config.yaml
n_head: 10
vocab_size: 40984
activation: "tanh_gelu"
norm: "layernorm"
tie_embeddings: true
parallel_block: false
init_std_qkv: 0.0246
init_std_o: 0.00614
optimizer: "muon_variant"
lr_mult_qkv: 0.7
warmup_steps: 200
final_lr_fraction: 0.0
batch_tokens: 65536
Each number is 128 + 32 x the weight over its row's rms, rounded and kept within 0 to 255. Layers, rows and columns count from 0. Numbers have three digits each. The size before them is the row's rms in percent of the matrix's.

# layer 5 MLP down, 640x2560, rms 0.022, rows 520-639, columns 1720-1759
100:098148179143126150182126206132142062098085070111111089132139154105152124141136142197121148097191066097150088124136172123
097:106121128131137147126124087121134127148144153088150215178093099150122080155193129171097103091150160179104055139159110126
102:085104131123124157087128074127148124171174206070206088191127077166075144114146109137101149122223167143091031137122168146
095:152165171134200152155060164141120143107157108183133066123166114159142108131131123081096124124096125108106137090166150154
098:087154099165103146175190141103131102117119146113106158138199169201147164153173193162176160150135129113133144128104143166
099:068126179103120072077076112110119132068094178149120122157125151137058139153132145159087148099131140080112144156060131158
097:086135125082182152134108187130168121133128136147182112085074170067161101039140075136124182064123103183172126175176158161
099:171154127141147140131135111109140083094069050142128143055186176179185131108093150109144127141219214127120090102104099181
100:082154126118107100142150113131076152114186093175168153132124132121168131104165091128164135127140082103157104139195143115
101:117092148128110111143143098137151080149115194183167124121122177117152133100169123139120116163053092153105084133158143088
095:184174127080160192150146134102142157176099114153139154105140129101173152197060084173083155129077111123116123149136106144
099:113130118103109171146164079127141135123136132068087205101099097124101106110125124122150126099091166143126162161107099128
101:212123120136112148130122143110152127087144124121139132130128199121115126124101093159065146117112131151107147146176097096
099:070115115123090121128136115113156112109151137142098138089116104112150142069131150125123161179104144124155127098162113114
100:194191110112164142147088122113142111170152133109120100142107140103111149119117147112126165132166132116136150174157114088
102:133146195129144100150083121121118122176139123138117118162123183112108086154194068095079152132122123128114136148127142130
099:166149141134122178111185114097115162208121084079089158158108066160102062140088131091144110123175128143096088160168133112
104:164149204144180092106140124126185095135147091177101125048107046129097087136138115120155150130101156079090125153119129085
099:169169126159126073076163183080129099144095128181116143101112136111177125079114107159134111110086127109118123123134093141
096:124113186077182144132113171095121108106135115125149133141101141115163133143115130139103143150140121063162160149106136106
101:127108178121153112131127131140160157114136132100139092113170167113129082131094098114134055136121105144139087132144109103
097:183147164105150148138152154077132182087113156087081113156129111166160135109067102153096171088043121101148119127141112133
101:068127145135085157136149169189136130151124126100105165146129123117170080161130111134131150134142146144145094096104128114
101:160141130173091112064140131075118153137147121130138123115130150099122111156027123154147129193117120111121139135159121101
097:140147145103114162103075144171133121122152097131098158151154107092168137162145054113137149107168152101140089120110096120
099:096193148130123125132084130121116187116123100127176172141142137103144122140130141175135148126175107143109143105110140126
097:160147095114108148128120201157091130150089146123088100107186111127099094176110182117155110121186048170140150153183143126
099:096185149096076179147180116116118119092178131102149103207093106074100063157054114111102081133154126104144100150150121116
099:106210160125115113166121077130146082050174138103116141173107162126118115104122097165106108172158081111133102170139111186
097:121112114119145155130188080143092165106134119147116110109179136159028108218079066121091126118158160130164135126112097075
099:133164139149135152141190118127118129175147136127108150117176132105192138152144141131125152138136148204089163124137126176
101:084197132142163153134081054149146168124140110169158133125106087130187097167116139178032108110096146124094141159140112162
098:112105131157125148145130083088168106149084187171120138162113137085096102165144067123113160078171027068228136109103136145
101:150079123170083216149085072147106058159153127106131148131150170146159119138094174133184102164168118201131078112206177162
098:149110106168152156096195138143103114135111096159078049150135162113144092156120100173127065147161127086117125120156186175
099:138118083168111156115178159134108155139118119151122161103120115129144167114081157084076137172169143134112166164103160158
098:151130151105144145116121162169138145132129192090128116084168134129194112140122102122175145136164175099095099106114077119
101:164139112132109134130124136187163087098150143105135033155150089146067144130171179108019168110108108129127172131134076107
098:124112142159175132176176185108079149095148166154114115117160086157075104172117137076152146133187125136105103093055149137
100:184143159179098166144150141102058116147140160161148140149135114080158100129100136119086188084083113166107141102130082163
101:192168124100128096135150166169090145144145110146127145131159142145121107156099088083088114142123115136128123132147188106
100:115118117144121111158104119091171132125159112139075102156159126087135119149097094155094128125162190155160122135129103074
098:111139175131162119095156092119129125151125154166147122141147155143116133100146087150180109137142123095083091132122116150
105:073118211123113080143170159187176108136093110184128110162093140095065134102080120079063195082114131109077130182098106171
099:142142167116154136120136129084151093124094131197132130164109082135143151117102104113141132136139127126134180101077153166
096:151151110129113105118184150135080115135154152095180176141165151110191160080182085128146163074067131104138132196077089128
099:091105135171086097080134077098141101128120132151162100119035152107086156159127100094163147092157122082141128153145136106
100:155122105090078134099119113135134128086109159103119089181155125146122112138158160132184090112168108115137055077065100097
099:170156151193123194156134105141082105132058129076099162117084142145142144121101106115191141176145126142159124106129165159
100:131140138164089175099116089144101154108129100107175107143095177124120072098117084121119107201135083158149146157167137120
100:146129087142108083123168139121183141131140162117123118086102107125118081122135116111146140135095091092084147119090135164
099:114151115059132211151144082074107081113157157060122112096105200123101125187095131107111103088110137101134165226130182086
101:158170174107182134072060126121124130123132100139117142135117150149108106143155190129079128111085112147209117084182053127
098:118173121121106154127128084156157126136079116192128130072159133144145107211101119129138131122130148172184125154112116074
098:125116078143110115104112070195150067175188110161104147155174078127108092190079112122144113104174124157137099136156124139
100:063109120143120112108096122171118164139088173129173116132121127081096158145116108156100155096091142122090066124101095152
103:177141118135146117204141129150143061061093162116108097081167174118124092119084119150190126169132141141125087122138132107
095:090093104134148065133111138105150155091120103151160097113121136136117144146166109113105115087166175125142097154116125141
101:143101181131130125111119170189124139133130144138145193158187086143105128125086131108166100149128118129159163106179109174
099:157157141144097170102149171150097116099154130118138080115101163163168140142137075093163172166146136144155093119143103108
100:096100156116101137137117142147110182171133091101087085103114144168159147130146116122127103157114180115158085126073124182
102:114117169140168167134120150142200146156105087164071117179127131151112045116157124153097177096104098112096135104126112096
099:080139051137139168160129161103127149173157060197122105124120174107104185096125094119118097149174177189130139142143119147
100:139139105100173121089138087083090176157127107087110124192115102136106159150092129088103134130145155098134090141032102096
101:110134080101122098070084181174122110128069108140105131139135137108089093059096166149147047140065149137088095110066120082
102:096144139150161115119086103106150148102098110126129188158132180086094171202174091187154163141105110143081136148103113154
095:058113088108048088157101108064175096159114158180145182166131120142115190097067122110142119136137153140120095123097158181
099:101106154111183151149125126156117139121146127134178112133145098085136106120159141079133138089107183164097120105159153086
100:085119098124172133109115118165143132184121152136115130142148129111122123106150152109096040166084132071133153109095053119
099:113134091146135172135094150097142172166144079115116141131174049113145060092128158135096107137075110097105185151106094122
099:153169150068101129120144204115116130070094211196152137095122155157155138099108112170115119135193136189101070188099133172
098:158147139141149094136118120125138135087052158135125148143103104133137108112148072094190128076157174132143098153168142106
100:172139136116129155103170079127092143103130107196174116105139148172153129169101093101127116106091135135146106080145109123
103:163131095144134146109115120089137127090095146132082167174114136125103169163125158164080093148132107118133129196172151100
098:177116157093131118132133103127116095134085138110137163046120154150098173143141180109147182093124181132160164141081174118
100:173086117127114047139115131191123169106075118058155056148086100119150159134150144093173090163106083117113081120100112235
101:212125130149093117119117116103098151147138094038072077127105144132136136134119139130097157163121120126075171173081172151
103:150141137110196152135126131182157085182080145107141112134141114139116088116087132120073129125112153112112122157219137073
097:121139200118108105138148150173159110171149095127117139174123081054090130168106151140136149079145154112085101080183179173
101:106112155146099135135164154138162123150125103090047098159044121145138166139101131185073152139111152157175142098127005151
099:176126183118140144145095062165148136082137097075162128111120174173110154120090095089142086091119085138132115134073068157
105:125114098117081128099123123151169188160086097136152105115110145110090159132079149124081150098143107096152122144141097146
099:063134151112109146133113132104142069108168152158105110120063118173163098081164102083159130141142116100135163191159117102
100:131149124155147130182113174066146153126180116103118137139149101114124118160164120183165203105138074139096100148103091126
097:078118118168119111098077155112136141168140087125142116176155095118085136158156162112127077133170143113107140126117113117
094:065080129151155123128130121120147088089165067146094082114136193094093137173123110163124103099174135165132147129173156130
103:175050131138140150140135107162149200141144134176117171192113109124049127143179074100122122165193145138138124178125082164
101:188134106168161182131076161143122193151092151127153090087090098103066122077147129126089114155186125097079148105090128133
100:157179096137185111111113091110166071115167118112156187126175112141147136106132164140128084122152098105125127117089112115
098:041169108152074110146065149104135106093134127169187181135110123108152123168094181176123147097139132103136112107091125092
101:089138155136125154108131034089152114154106110110149099153107109140076113160189103086136151062152134148193119122067138097
097:174105061159169154133138149075087108160162182105098191131124131109159073127094121138122125145125154160109147079116095197
096:149064124148127119155131105157136158107182136175114149136084119136113114115083127136121064100095149126067090143129145136
099:148151129130102073129071139094123153104149150127137155118139167106155103139099127145115131030100109107129098171139110111
100:145085154134168160142029126115107117153167123159131144116121067180149114160110132111125077144107140100149122128092125138
101:175078100109128121104121088161119129175106098162137120157131115118161108133070082136140171138172123193101123150122120157
102:086157127172178069094098142125113145146137130139060152106121141078186116129100088126210165030128145123134088205114063105
100:122138102154172137135082111150128180142171119077192109168165116136080089174110104097137114158136132141158136152143137148
099:119141113079095117158105132153181132088122155173140110167168094055105061103118151128056189118108106117103153095124149124
099:077166167168146144167101062142130058125099102069117177079120147137117119141081129135129065143122194115119102138172129110
105:156121096148132147169088158183105107146136167131143165146194086121145186143086129178170182114113124118105064061128143081
100:134168149134142074170129132161082117145112106175103127163153188134127102146156145146118115145129089143121143127103089158
098:136109077105103129122191169123106164095113168128114155156098128127141143145119103153179121106084158133113099109166122158
097:152128119081197100142136164107138105139181118112115143086131165117104152142131181152115117141142072103103133126137140101
098:159125096112077116093181144173082205156135168129075143129141140194132107100122107177200174109152195101130123122143120146
100:107116183165151065146131110138140131154151095154098096112131079076086145114102080179116149107124171118107154142106147144
100:117116137087105103116104098131136143179145133097141056102096092156123156151112138180095098126088101100122103102102104115
103:106148131146124089097178129100139073160127142141109130180114054100120119190125153207084148077125121161111130159152108174
096:122143188126102142100150067138085099096120117098147048091062140137150143156167134126137164112158140140154117111149089143
102:076148125048100144057195154111083067068132126170145128083101186114142169155086116107142070100055128139150123135123163115
099:073053156151134130071147075141126161153118165147146121115134141143113132138161090189112181153089163193138154104076119123
100:152113119073174093128149121160190152160097176078134165126120099153171159113144200162137170127168140183060078122104118104
099:174104088098218134122121177163147134167094124122119150079114117093109204106087138172079109085105120068123171194106122143
100:115157085127157125124137150142133144075109146169128216131169128139126137158096171154160088108138105134103070124101109168
103:140166110100146098145099153110138127116121145161036132080139105068131153149123180183122094110109114112084108108169116109
098:150145199135070146092220067165111143095104139128134038153148127119110106108116068145117098176126137099126153107159066137
098:073110171120128080090110132104108139189105166182190095127099139068158142095105086145139090138126108116093093157170144109
098:114132063138141187209078141114118104087130100122073126069147122078081147156136074151099112108138115127159087133092145149
102:112125091140114113104099067128142112157144153187159136118095160153114214114110155170133172104118114148137151133095143162
099:112138078130161132166164128140146112148127129169126097114157069134113095181122115144114134098102101081095164170147091109